config.toml
n_layer = 16
vocab_size = 3597
norm = "layernorm"
attn_scale = 0.177
bias = "all"
init = "normal"
weight_decay = 0.0
lr_head = 0.00388
warmup_steps = 200
schedule = "wsd"
decay_fraction = 1.0
decay_shape = "linear"
Each number is 500 + 40 x the weight over its row's rms, rounded and kept within 0 to 999. Layers, rows and columns count from 0. Numbers have three digits each. The size before them is the row's rms in percent of the matrix's.

# up: layer 9 MLP up, 640x160, rms 0.0622, rows 75-254, columns 128-159
# down: layer 9 MLP down (transposed), 640x160, rms 0.0623, rows 75-254, columns 128-159
up75 107:538477468495537521593459449460550464490544543477519437456503453454512506452510515495482505431528
down75 108:499457473497535457444461591450440495502457471473497537480472482535494487495468514577437515475563
up76 107:513520471514509546520515457507530523419539536531433522497486450500516528428490451499453476457523
down76 108:419511422545466482498513530493595505529453483597580617484505404558454480467527474469491495446486
up77 097:512491544548529491522501461431491424549539532477499448509504536524449478533506530394482539499497
down77 098:530507533528528477493445502476427462554477482465491560538484517519487530508499484562494510519492
up78 097:531476456494464524499506540515533565529538482498491457532468454491491546504519495462500521482491
down78 091:506422459505513475516510452434460502519469444473465491475475470472539555522543476469579459460444
up79 092:545521521481534498435489562501503494493447510459572493505444422534479559469432493507519478583517
down79 100:432560520505489451555472462572484491513549464415498481461524557525592521437442460541516482502421
up80 098:523456556484537505445434471488468507535557425507503548451567538540611565490547523472475501530528
down80 099:476496474454554477446517547466504510548518504504533452511492463472470453539453507560584499495490
up81 092:465496526562462474465522527451491483444499420455539430463473502517509485503514476436431531461492
down81 095:503459464478514466571459455505463558564527621475460503490476425523458473448492539465447538481458
up82 100:576495540560556488477503506543603525540474524486475470532515551424489530420479480534439531407513
down82 100:466520541434508495487597489501593491543535520536478491445462460524502468542494431470520508533508
up83 095:517512562514531480494509458563576544479525515495474515453508501623446515466542443423432486399467
down83 099:527559504496498521514481534462506561474470476515544551519468511438480567437414481550479507577483
up84 089:566475531548483462543519550538489520495470482501532479605526504496541528526455462483476460438521
down84 087:477517510493491539496493526427485541554550441467483461503495497477579511479414593585489516517537
up85 115:455569515505511534486519449522522472541485496479494507498469506535476529504481476480536450504548
down85 117:429494514534492520544426565486549513465530508502545451525466543561499553494490518487476537506517
up86 104:529505566542439518565550476499557441531524570488494512513525519478542497520552560446475475495533
down86 096:581511486440573546538467518468422452549466488518475496418471491468464458475530455555413612464474
up87 100:557474458547439584490522505476528463519507536544408551541525580467526481483532540506438509483502
down87 105:495511458474478541444506485548410538548500540514526525555446520439463433525526499521511491518539
up88 106:493384478525474536478511534481532525535476522525608468502503533506607539447420474450548467454528
down88 106:504548532505547451531449453496500549500409549484529571566485525501474461486566520498446490497419
up89 108:504488469461489551526512473539467539467507453498518432486557475520551505502498561513517435495546
down89 103:500498455547505497521524562498568477473545529417525504434492495479520489502533520522522478483549
up90 099:496477434523532539475510556474400449528551459527445472439576549483462531483477491444471488492515
down90 102:565419521529526527526442521511519485498506543485458530466463522475525493485484424559483540544491
up91 100:514493500580493462543499489501614539473446519492545527488518502555533561445457547539497472509520
down91 108:554459428505455446545550500493496529466482485468498502441514510583459457449488520501490521579511
up92 100:476496497541514463493500483542465517442551530524432513503409463496487528568483509460508494467530
down92 109:534405571544489550553494509579517497437430471506485548443463480474587583504538514540545546474531
up93 098:519520484543474513427458529468551526527502426517560467505472527505482488499526464403399437461518
down93 098:529494482476636512499517475512418563455525486538414552462487480488561448466470482476495536500493
up94 103:479541507520460511498528480418456524512500472446585469557525472456526491461457530491517536549500
down94 107:485467530495478504404474557509489473537481478453549492500489560458527472523488559511558450394474
up95 101:542455582536507552450534422519506545489483493505492439487570497480490434473435518471501494446518
down95 095:520493530556536443527477506531441539452542475443464426577549509553509556478525502517468450505502
up96 100:477479514472531503507463478574452454512508494503492492483491514464528555549498564477584490518525
down96 105:524467468543526544499524499494487466589530475446454488510542479512501547613535429471489422439504
up97 090:479453495560516424483477532479458481449492462494496515481458551558451539461505557489514487457512
down97 093:486496498514552497461545464492484401556463602489453520514479456560503486616413479479500421546563
up98 104:506515519529487532492474561491480491498423451471547431522428466494487446410480522520505514502502
down98 109:537496561479498443518547433474448487525412469508448530469479491509556487495517454551488546583505
up99 100:459464473443551491459541432460456524544478512493515453553471476563454486438537515499445528422529
down99 109:452517487459438536497554515498480562412443464531508611492496516440508444550519492482459446520465
up100 088:497550464531500520492558527511488485574358606487449490491489502564501445454490452507516424491455
down100 096:435484446550494450517538526537464456495518559508528465464522514522447441467469436447478498490644
up101 097:513568438546454493539452520539460478493503536524554418528457522471500489511532496513465509508511
down101 101:565500533508583448570503446495483529545459510547472542530461510551532488498562488502520416452512
up102 116:484547510535429481545459467497462525566490501506482510557485560457573545525471471524488553504598
down102 105:499537477461537474526536438507537511429544466499458484396582524461444519543560548473466444526501
up103 091:499474438512525537491499503477445541505551463523525474457490474605531544534478503477517586471525
down103 090:497470460478583482501482552466490436553484500474460604526500513483447490498629471512534457555493
up104 107:571548487527432451430480446476477469538508547496568513512524502523504503493468532538557509489547
down104 109:492451558456450458476526466533456582500472495512454522480506524520581472486559489542466496432445
up105 095:473495519562517507533586518450433528481472530485492511577507452436444472507475481460507467438519
down105 094:522481473495494503537494498558539519563469494467532519487421597481542510464509489515503484574552
up106 095:533546522513510557573552532479541480484531558522504461457478459472548598505435584534434441470518
down106 089:504505466466563551529504539514463451505539554533543494478533556491502492505504440478526596484535
up107 094:413503540490507516515573475475469535547556570575547522534539511525476524508498487435501495511539
down107 096:517479433473557500510512551510550495478513459503487486528522554505469514508461548575398473484449
up108 092:512427482464434562485383526527434518509522555516562464514435532523553471518478435545507544534453
down108 102:561525497465610500508589511484467495511480509494486452445500503536482545473513471465511478508534
up109 110:515491537484414532473520550515541511586547421457544445456477584509475496539522546447465570460535
down109 097:510528472460509484505534427452496464602459523586478550474521437505466515552497547493596453510444
up110 102:504562513540502567504525526386503505463473490478478481518540491518513556512413487541564574514509
down110 091:460469457414507410446520406607485541578534525476510517549484453504537494464552467539515434482507
up111 096:485525530533518460497523534534549540459413563511486509548495523464498532477555512466490529467446
down111 098:507570459577526475532466507602540510508486510532561497471535508450494447501481416450481483490434
up112 105:478527471562520518505513519527491503577537490497458548487602570534620535448510435424547507475484
down112 104:479478491508498449490469458552527584515495599457516462539496508558486469473499497569449517532501
up113 104:508537454527470502468531478461433565507505472497530519476485523551467481478447480533475486554483
down113 101:539501562556507569490511463496551429503552473485516506517474523493509500534447503481460497542433
up114 094:482566481480509486439447500484492522552475554539480495548511576509481494475433506484495444493434
down114 091:490428444507434514537552529493500474441483438435474487502500532450476596515597417468443497570474
up115 102:492546458583458462535518462521521567524482502453477501536592432498477461475525518504463516470530
down115 102:484528497445488508524530463522472505540504495495484479423457510492530407506464474471461415507465
up116 100:502543485508468569448565459466457578553478478445528566508500514540493574502434469550525383426538
down116 100:538511520508521406493566548507526494488502499505502458447478520469548548474470460467497552516476
up117 086:617486489455465518539492493484523519568573520551458553439414521497477500503525534493510559564491
down117 088:554485460456536533498491541422546472448458519499542470459482479533510481436481445414489527418499
up118 103:456486540466553500525523459484548467447516527456423466448502505495446514535431522504482562519557
down118 097:512538498551367530522531517487485489576486465579579547513501493505535504572507520475536535482464
up119 100:461451579502479468519509494466532459483527445486494558441562503560501533515478533482570525560416
down119 105:453523488455535492468435530491492453487472463441432500542538514528477515506460551543525460503506
up120 102:437502453573502537544529486520483496508534544536500547508480491489505590529465488486493492507535
down120 099:522555499472460486436422520467509525485476472512542428483549484412560539451598500604515497493517
up121 098:465524470488422454534508467502484471496533470473469446510561497505485462468536474580494509462488
down121 095:493456527489507501473491443517510552471468501441466466460542477498593534482517510424563529481560
up122 114:608505464524469526509526513514488513519492550556594501502474504476564560472448529487488472520500
down122 116:457444457490501507508504478491504474451540438539525495465512496540516544541459442561506470507499
up123 101:509545528449448552498494516446473479505465537482558568475530500520495529502536559461501418499550
down123 098:450499449549476443495525470465543471496517474511430510535484464583464533520488517478561510500472
up124 096:486465509538497479501493499541497524527540473491527478533516510518507578462467467447509523503477
down124 100:453498509479507520570538519432510471480518491452482527481493479458431475540431483532522433549516
up125 106:541520511515496508559448472492451544451471517586539459485506455471514494470527549510564531466493
down125 107:442470554496482528456492502478505551440584539465495486536556436518495550509480520484487527488511
up126 091:469502434539535530412512488536546521502449428572479522515476445523572419443499591455578537469501
down126 092:474502517460484403514544444493463540474502512500500450511527474411461449496498481534490441489414
up127 104:522427560474460507467567461492524512487548481511566508459455504511522526490469517508532484473416
down127 107:510436517499524526495492435483513503523476532546425501474521445532494577428505510567501534437477
up128 106:471497501506476555490516520522439506512534571491474453569497508461451548374487438521498424535494
down128 116:455561457472538470445519422427511499521516532484486519531482454474508460551470455465560552483530
up129 084:530534442444541537497535549519456429547484441514504528448496403486498545475562494607460517491500
down129 079:505541523475575422467495471425507502466411486491572526479452504446478519521435472496461555509526
up130 101:572491568552437567574499497416504495467552502485468540513542476479513491432480503534497482479527
down130 092:464604451464470486475463482574551513506433469484545562527471475496517448554471500494533495521468
up131 094:440525526540506503553497505520453548481558541380504608540538512451556434468536540446430426396502
down131 091:536433418547483497570438525459477525540482499532540462472497544521452495456441526507481505536548
up132 095:523463492490531501532415482434538536479463549563512455508512511588502495516531542515534506498487
down132 099:399482478511571520480495459528503539512534478555447548573554507362486476499500418475548550463563
up133 100:440478549448555502597540486495506448556537492455481534474464501447453535588516512510549446502460
down133 100:627527496410524464508548490496435510477488463569571565544500477543528490502479543448549509468522
up134 099:477536443538479428519521563498439474485532500528498537592478471483458520453506435500469491467516
down134 099:479488554528495437528509538559515558384488513456493446467425535479516497526516528480431552567530
up135 112:580554514489633499494390485501465598490501555541503507526468544511544443523452487472493487565500
down135 101:532496473491504512528514588516485557606507491539512506414518583540517512537410431522411484478571
up136 096:484532453542515464503562474457538494511468498532608477554486474524509455458494549504504475546527
down136 102:496456414517447464525566503523506519511502456516491538553513492434519504515539556569568500457494
up137 106:510521492464444490537495511501483559447436418503557502488478554557454437502488515385497469554582
down137 101:502472568581462558454469493519524439497540524484419490510494505535463518560531527582473474486432
up138 094:481462518554468518429524474529437477490487551518516479403538515481478509518490490467512510487540
down138 098:502523547482520522579451523484502571455484488489502489408473574529546491498496436472508508523535
up139 092:475605458443430511466472496516486559519511523436498462494618463462495430492467468481525484481558
down139 095:435463540533532522478481482406473473556484443541464487571495519441541532502515529560470456527536
up140 089:485556458507435479430506488462495524454501476543437534558460534483457501546458557540475484538489
down140 093:485421467493551483516483537563483496486516490434513510495476504450522566483465556492503507567564
up141 108:493493432547466513444523488475552471457526489524540486496540488567491513463537478541504550468490
down141 113:492511471483488513395557476517499544482516471520460516537540488452554455489490486518520496525488
up142 086:519479486437547541550415590527481475508490481510486527477486483526452523437469451524582481468509
down142 093:499472482468486510443507478453511504548459490397444558516451536519466421535476579497515508476507
up143 113:495469559561483529494552532555492516512487451526591481585499539486500496500480554526474505496508
down143 114:498492468542514449478515482563437473504554533451421461477497467461467477486528494564406499512553
up144 107:527448481525536492579486529511502550482532498483449487554488495473569480414533472563444435529456
down144 102:542522515452543504478406544520511459514521413475497479449436525477404482569522516461397470518468
up145 094:561465494566476548443545461514487522498501468430578528545450495489468492569513458536546480488531
down145 093:468483477479410481505451480517517513541533500536477459455514534511502442485521525510589475474475
up146 070:492452506474449529481518518541443523555485474472516502433561486498516492523555453490490529502442
down146 074:557512469532472506525484524489496493434523504502592529481518520512490485486475488480553514523478
up147 101:541532480500519498467455550431440533421474483488522509377508503556493534503494560480506594542486
down147 101:557485499480523522537471474486492463520421465518550455499495528452519414508476475503461518597485
up148 094:540495527505575477457525564547520438505498566506520462531464548455518489484524522488488529568486
down148 096:517534538477513491539454507518481489538441479527425524521587503481432524517510466521539466572466
up149 105:536435510510555548416551443463473572521559623493523534493502424442469505525500451505472472525616
down149 102:555507474464516447557438537466496539479502489474529449445478533470468499525467453460598503488509
up150 098:444541565502484541518536541537486450454513492497489486479456530573541581422493524426511538456534
down150 096:521501460486442511473528557500506537470441461512435553444473474477461481468555472540533479491411
up151 105:464482513512532489509510515516598376501493481533537516440490527546493531531506550469486504488504
down151 106:520538536535532505488429509531510525480530496471473492539491479515533534511636500476494502505454
up152 097:457486563514437525520504470523487464461444474520518550446503504438533507475481502456468471555586
down152 099:523542463485544581492545493542454521520543557501511495438510494512529502505473547530490507511445
up153 096:519453506450481490464433547503498489461544537462491542467447443550532516463539582544526474476508
down153 093:513465497568546536482536516448494550434510437448520453539429408498477551456515487352525527571587
up154 096:464550508526466560462469482447550547491461513496554488419423464534496487488542484529594561476466
down154 095:427452515469561422524503458517445431554485501538470550498570483478514447515466454466511561482639
up155 096:536466511511535573529490492472561473505490512532539429483514457475444475528514529509488509540439
down155 096:438539402493561538502523505473498481477555481483441507437487534556537583450500490506406465553497
up156 094:546518492565533539497546512584479476544431515552508492565492507558515497526483544510489449464486
down156 090:427562466450509527527539478517507496479507546501506447468495520516512487469524450542450485507470
up157 094:461502597453538449428485480590460557484454494519502531558481504459508543479548484537585510539527
down157 098:560492468495500526478457535543529500498538497495552529491505528520512465493434494483457529590472
up158 094:498529390542520508446485501545485504475549493499446486503449571555498436508446431467554510408502
down158 085:434544593476505531467504502466536525514547481541558494547505484446476591531572515536514482431480
up159 103:476389494533512480534505552510503525536450463491491498454517493500458435572550526592532476499530
down159 098:542492533503429607491507516395502502544517483485486472568533495521515492443535528465455530487384
up160 113:443508542531527510500483468503453513550465508447444553512562519501549522531473521444460555389522
down160 103:483457536505503521533527465541613506573505472483502459535477502517479491576534431558342471462402
up161 095:455450542538569520485382494565515523543447477493560405533537502468500495513552488505481492522482
down161 096:463495518467467511482536502482468451555539500471483529484509465541536426555525474494423546464480
up162 092:457418512483528486450452499490483522436509437576487528473415525487575460522533535441493481535489
down162 091:504506490511502483577491542504518425481523557447476491443444484524551475505498414453565409515572
up163 100:463498541492557527526455543507533485587403566484463462547518437477496469483502538502501498492481
down163 098:532553511505446434497475426468460496511528506520520468485518465490478496509496512541373454555488
up164 107:554459481473490474568514453447469468495480564572531480513493505530467429532519428512428504447504
down164 104:411478527451482493459575445530527555519453516557536506543438499534505550475539505448457462499418
up165 094:564499483498482575503468484516528465470541517480495551521499509512584465463472476529567523601545
down165 092:508487485491493502563518515542473510493434558491486551495588496476491554475512552391508542483447
up166 103:507474520550462598527478570541536494529482530453511486504483535508491587435460516500474534521449
down166 100:532575441424602468503463470441467475453460458503456541513502491518545419521475562539521486491586
up167 090:459509476487497512426525456431448477537490511493461506492485518555507544439523539514533489466558
down167 093:572428491563505417526506532579559515482557492480561444499549461472520577466491446506519487474414
up168 105:531540516539509559531473506456532459511521521505419447470536524535520521452460475491466446504531
down168 105:520470474583460502491510488421540429565453501456438503474542463449455497520528519499538479510572
up169 098:469497553538458513449501511536480544448514523479426489529498468504491508535510550417530501439502
down169 097:529492530517529472463507496566527488482459483490450466507476458501447542494506536503557543443453
up170 094:476484524536471471541460462493488452500530516431503452501536492510430481524464558481423440453474
down170 094:586520556461435504497483513460500517572476437505554455450523486509518510518480544449530454501537
up171 097:533467531501537485489522408554513516470471518539569500523448499529450443501461420482492480442487
down171 102:443458483530547458458519493509384476495536486496525467537461539485544509511518521500502484520506
up172 103:533517558478495525480504528464500478511507426517508489507450402514493565511486530457596445475534
down172 107:537480487407564485481449496483484458470548497557523495525480461515468492495511511456493465479448
up173 109:521464510462548582557501456542472581520552474546473391527480475509471481467456457559495567427504
down173 099:482493522448430567499517507537563504483491586544549525485500529546390504476438497489484474538460
up174 099:477495477506484552485535514531527500538521555465520501517492532531462486440392429422480435507503
down174 093:485521525533449516476498493535457512543487480506544500413506498468477487493521503487474502456590
up175 101:514499470482478533500425421465468523529515442446516480519525416521453564514526511448495488464464
down175 096:558591518577483553462588542501525491536498483599531483467498493457438524461524472509591497467469
up176 102:532437425558502514475532490467551463522450544536471533514512409492481544459485516541533473516531
down176 108:515531490448543483516506512529491476480491562604561531532507500487491446498511506450536548494486
up177 097:496512455531535506466471456563505513491492405549482492542467543479500490468534481475475547517577
down177 089:521455497482529530533508442425513505492563449494534488540499459538489465507455475453507523528491
up178 101:529513535550501578433507584437481507467498470531511542477500513505483549439500451487567511439506
down178 099:524577421521573452562466431508493572534516500486553448442540471493528526530557518569522562538476
up179 103:528497491493465486509423444529522509515456560492515540416554568488590440466441413440511516520474
down179 105:525502466390499488540402487547459505505526507397499543537510521547467489474521504491551543469537
up180 092:532533529489462462491517496466517436472394510547502487460535474512433473509543487451474440429474
down180 086:505479490513525502557498523535484502491562499419490512491511498502460529524432506530480506502477
up181 092:527438546500495514464510472540509453505488430437503498512452463464506478440423456525506468585577
down181 094:444486521482499519377424485528510432448512501465499482496505475492498520506532505552541545463564
up182 112:494443477469451502499472498448529532524499480488568508500508540575435457508498494527480461473500
down182 112:469510563492533559497502505524576543490461512455417490424497549521511541560490442464492427530561
up183 105:505475551541548474508481475469480462463530491517485495487542525450445460435497445501504435476513
down183 105:468425505462493517521492504493538519482498516568457531578519459498504538522496504567549445524588
up184 104:480546437511508456465418491501462489575475462596552462450468551610497519484474508490458541450526
down184 112:457517444478490537489523574557523466431521477465436479498410512479539438524444462515429551525463
up185 099:557492445570625453510478550470557489503485503581475497526476462548529525497442487487527551486497
down185 116:564554529487490533492576457452510479514515413488525467460490491452541457462413506476557530494580
up186 093:535491454489483563445523517443455529483507471529494474529571537471499432496510576541508533532559
down186 098:487452594469496439512453458553451430490521487500519517505506452510428509539485535439451528452465
up187 099:440499529488482479537559459553524525513485479460513428454445472521498457518501528426492463536574
down187 098:480516500480453559459557482473497499547502512486523481473460512510453467479547466478540547484509
up188 102:476483492482429513489433535435491536477522538527494549531549479588456532481513491475519498534521
down188 101:516466516416528497451511483520478469485475590472533533520474497560471489511522511539521429482567
up189 108:463504464561541545513556508425446475531502470525476503478492539472490534462524557506482483536437
down189 112:478562472504478525471540482469458495469440577492524491480486485630458457474466462514498508497454
up190 095:466475529439479556474511498523551479559516486484499426442519470508499517559516478488519516559521
down190 100:562456508509516549558566487542510420533464489554487515477523508411446542492450479512473479513445
up191 093:472536496458451536522452517421463498473477475477540507469459477525491448446503483457449483459503
down191 089:491472506569547526536452447576566509510482501516492458494508509473507549459570542520454537482509
up192 101:552540532492567499506547466513461498557529577584533452528473514437561563486545499505525569552540
down192 085:523497438570476569519483488475603430504485488531541544463494552593520551461543531515490452469505
up193 111:446486543471512464551498502501489529501508468590506523518521586485540466520559499495481472473524
down193 116:483473513526517535479474531507553514530474474452450495538609386458471455596498488531476526515477
up194 096:520544478534475500532511546497441457490498469396512573525457554492519449424527443526503386472512
down194 087:439516488547470483512580457561544549523516495579520463558552506496520505548455511490571512514448
up195 116:470546565468492470497496488477493492439507432495502451464512487527536397577460493528534430533554
down195 104:517443499469557545478353441578427528544492463426513508466505477548526500471496512563515451485485
up196 103:464477561557558552453508486477525472498523542565455529477517534557536433520500492443556571484597
down196 104:550495500463487478520498497516523553546528466532442467458490445548537452547416540598565538438504
up197 101:500462513473456505467458560499500507480493511516500534459451542444505435519521533466503450491606
down197 101:378493470493493449520466504556553468498511467476512473505491520488467492434491505524428483477526
up198 094:486453588458502566506515407541491493500549410574492530498535479553484538495455493532516523425533
down198 102:529436493539501456484509468437541405500507485543542495450494508539481459437484522445503529557585
up199 086:488496535577462499519488597513510598479538604507511591451475450485526539538519551512464568532485
down199 086:432537591465488464458438562485539459476545511460409470506448500476512512496505476524460613409533
up200 096:483508416552528544501431420438530480561455446499487586500552410459544471461482431527500426516543
down200 100:492500451531457440472419502517559473532496487448579486519474558479511462542460473496428459505556
up201 098:475550525474535545517565489523494442559535515507473531550461437507495508497478504511521414510545
down201 099:474486485449496414504443478558540481533493474464483437448537533430566573482454460462427531465554
up202 107:407508454565550575608473436501519544488425478482561514510594552461588549538508504457425516496530
down202 112:553548449467493542490585514442548566504475540536480526483526574527562488429451453554420455496538
up203 101:569465453488523524612577491518473457497494527535571506493518502560439528480510404497452443549529
down203 121:517479559483548392441425450564547493473490473479523461464479494455470508578494547443536528510551
up204 103:510506449483463500414544517532503506511476491479548476505567554512528506458488514586547485469520
down204 099:602483515512497553472461524511468561466411538498484516533539514419501476550522455497597527549431
up205 105:517592538462503567579542499433539499453488508566543569562527510493521476474478523452523522547463
down205 097:446482502528519525497489502516466555545502537429538510471519510519461523573506492624547493438508
up206 104:526466516464487463549472514448483504572436475465513442525459462571488491487504457527432447473537
down206 101:431476538480520543443531497485554513429602512545521601454517489448547517510521490502499535555477
up207 102:453480528486502501530538453499458522509593523533464547525483502573478463547483576509518534458496
down207 102:550464494473570495485512468447474596553514478450454545464515528544524446456519458498517503449482
up208 094:521484442540494523538464489509527443583498453523545508602558523509496468485418534484466504499508
down208 094:492527475518501451544540543465572484549459523471546600390509499541533518479450517468517429526525
up209 094:530490491514402488449566496558477472492472497492468409529493523502488444504567544500548454518420
down209 089:517518572490592498427406448528541448546537508490529500514552531512483590498495463470462497444427
up210 086:485440552548469508486504461454501523556525532488489489498456574484561518516486426584503526417492
down210 088:497441543466515506476499509521482496525471477441551503451461455474466560409501540513517457585513
up211 093:467532534458483495539481509535524554448485533463535430566465477520469490499409522508507466483457
down211 096:500421531514575488537503482463495536505461501532472471521466475453511454464580515454484481511485
up212 098:508478430469513509528528460539476476509472565536470512518572469501507481480542500587646481491501
down212 096:501480535507554509451542488512469470510562577535514531470427563509495517587497523436354457450504
up213 096:489551539540512458451491472449415496541506535469506431504506496542490497476435466468401509443486
down213 093:479478441491542466407494472551508470509534477467538578443518482481506546491516462519499465574482
up214 090:477544501534532472472504508507366519539494492488456459508463463517567502478466564466508514540559
down214 091:533546440477490505491443561434426561485466517611539453552452513462554477493403508454530455493487
up215 099:569513497515448480476471509488494528495494478522510493504532564481564464560531434437507453513542
down215 104:529509438464462451524437449473485477466507454424475586485508480465526510491544460505475473497449
up216 102:483468465451489447531514454477472487552496500581468541549523519490559543438439492524486443548481
down216 101:514532521512411473471510488496426525503451372492441502490495522549533538530452515527531509507554
up217 091:511503537582523491493451509431564467433458488563559532490417470536510476488530459518524485538542
down217 096:492501525526539470512495458503549465486535422513435500529534415449525512501478519485485497506538
up218 102:480521472453494527506508512508505500521596517525436393504482507517542512504444445503437534462511
down218 104:494542453403514479467431521517494510520556474497493454436446489541480573509500478482430493519488
up219 087:422516465494586576557458478465496535487482512486561535484536573559570501513476466487548509509488
down219 090:509437467516557467587519482410544470471485469502447558457531507444451477466547496513517521564553
up220 109:553494493606516551536476450443497494497572531475446571539551423537492545488505427446470488392520
down220 100:526514445509455455451443502553542494479480532479496485546488548451500486508575540501393521535494
up221 096:480456550535557509534523493483445541518464499519484521448465447448536523491443460506478390527447
down221 092:581529452457482578531490590507466485487459517463494515526537442491478477486435570584460469526455
up222 101:560495500521512463468497527485490536449446438476532479543509448590511488524515527443498504529482
down222 100:500498497506485424490512523557515510508469501454478528580546522580527532453509509558489524476567
up223 094:477511517503498503456491497518441525485485513560528527456482546497478560484545479496499458483581
down223 090:532538518531468496521485552540463469511582481515429456473425492478512468508571463488570432473479
up224 095:459429465486522497564477531546495513510527544492550473445513412444528514454425454435419496527552
down224 096:535498437462523512495523507449481501514508549494534545555495436533478498515548526483421438509455
up225 096:434490533544523499490436594536564471508482479558503451550541467536464512483499485484473506520527
down225 096:482483524540524518554512469482443464556458494438534517436552545516488496520564512565447535508510
up226 111:516486473539564511494507352526520538518557513491494468427505441447545523482478495398431491547521
down226 098:438505488463538460490541528534532504508507520464479477548510459478509503506492522561615460467497
up227 108:434554437423530487539469468464523462472502521523576494524509518462580472481457512492515534505478
down227 119:466531567538538571589502464526459511499537494437456413471578437564485554491554477464546463532476
up228 107:502517511484501523483471585472467490515524482488489502495443556567461557418503498539502472501504
down228 115:535496574491530552518534448500529476497455435441476587521490475440533453501557544545525500475484
up229 087:489526536450421492566498452567502478494509479551467531455498502456513477473532488512524505479478
down229 089:549467550493448460455441467520513479479529480571526412457574442486469502549500495509530543429546
up230 106:522492483517486486577453506482502528457559544425496474449475481468443483547540478504472536465514
down230 110:516447499554479580453499539504471474467479559522505506501544524503478512466508474527589547486579
up231 104:547527496491421583503577517458485526432522528443516486488396486468466480449475460488532468588527
down231 111:561541513506548503471474436507529449513485567433452509563499440551492568497519523529528516456544
up232 098:447515557496469518562523465507554488464521435496524439468449448540536521563494447514471452500557
down232 099:503482495499479517485575421457455427520496440535529490563503500498534481454460494490549464478443
up233 091:438535452609446524514484465496517389422519531499485463533575504514485502498530544510448453525498
down233 096:537529488481566453482564497542464571550538449450496511507512527503546504521475504517539532508491
up234 094:500488455500437481502484468513516503475582471477578441503523531546506452456564506504481481401472
down234 094:568450498541490434518548477457453469513503475501499496473552479408528453553533524526538505504503
up235 101:437482464514473532507450489477522539503400457555475463542539472559483523428582547583467512497503
down235 092:540495534507507518528570498435521531472545495544485429508464449434418540522443554528451571458424
up236 104:525571575468477459544508449516481495488498466485431513459489472482542495505568509552429478500508
down236 100:563491480439536470503575477542496537523474520491539450519509395446542509495514546526592471437431
up237 096:542507470531532610502516460496500484491484470533556550524515503473499565443441458433511432437537
down237 090:588512478479452499439587493582482491501530545509433521542532490510481491467488553553547530505479
up238 082:531514559469495450421517527521481507587427489476563464457469464502518537473433476515525463529447
down238 088:496506526530461575514527474399513475518536546566453501524487398472418458503466549482502455459479
up239 102:515480502535525540522473501485537451536517492422539489516459494554536530524412497496537458541539
down239 103:481487496538543417555543566542513495565494460470501464512557467489545541514506532465576490511481
up240 103:446476382507458540478537520539523456544498471498541545521571495491458496500443432407474461498499
down240 104:485487534446550480472508458517529473550447490448444512491415464521477523479475533432486428492486
up241 107:515465433494513493491465518476525474518559514515434502460548495467488550481485530536467487550541
down241 105:453490460470483396505538489520466532532479542480455522443462534432520555503451500504465423477446
up242 095:538455492447499494528517557526511436588483547489458547484483482503556560529571590506509444576548
down242 097:499502431462523428514482485483490456528467506534553459519558463598488548406459513449552442511446
up243 092:509492532521456495523493395532564538545424468504561524580467564500484499482446572469470518496491
down243 099:490475435415475464451524443457512486510457454463426542488447489511525556475467487572554608551448
up244 107:464550532559506429483446509482541435546548483612515544461563525518523515539551494514541536504525
down244 110:549486457514495543461504525539524504504505525548492496527539578560588537589484478550553567446536
up245 100:583474485497389531462489520470529494461546478509466473453524510421510503530478501541435507509548
down245 099:502507466448524490438469485471473537477529463506547486494543511572488524537499549536478493523516
up246 097:464504503469520470530481543563516543430460468480513557521526535610435475473491440554489480508481
down246 094:436470435474497413484540524495502496479503572550558454472475430442513475486512555451442480487518
up247 097:566492502526450484566533595443458545446435501486562501542566513478543414460434552540443495525534
down247 094:487415498526479510478507528454438522526513530514536483457470417527484474465535492452461511521502
up248 097:460509507506537547581514459486453510526534460505489520630509517485575523464498439545498505467491
down248 095:533517502575528490510553566449526495491541432507576522541495589521442475439526535479430510492486
up249 104:501470508539527512539494438566512399488490516397555559518522535574479519471584536503509479443501
down249 110:496464421560416493480501508497469572543503539590471433598475515513518531546548474558346513551439
up250 105:474473470474501436510448441554515499456525516441490463479490532430441570515584470522492454490524
down250 102:436516510509497473441589448432503551551494531555451524468548496555555415512486546445541477467503
up251 109:586486512477500510496512463456508483509551450560511466448570500510471493564564469508508505595493
down251 100:468581550473469500512511457557531488499428493538534455531507596485471520479532506468513474505538
up252 098:545505499517569514553548535536460472476548446534494440519519476553479534513497477519555490496512
down252 086:498519534523536568493560465413507493501507519543504514528486527490563527474472492502536470592575
up253 096:491529433559459497475524504520459453431524485561484467545521569475459553471478521552411456581536
down253 097:494485501471531479445625463507490424460463559482558535425460495504509536568519527453511525490506
up254 104:510472535517493480435546511458532455507528554536484460509559461518457515471481539509542561502516
down254 109:491632466556504503543516508509523519432523540575441397507478469487536529461530490513525581576428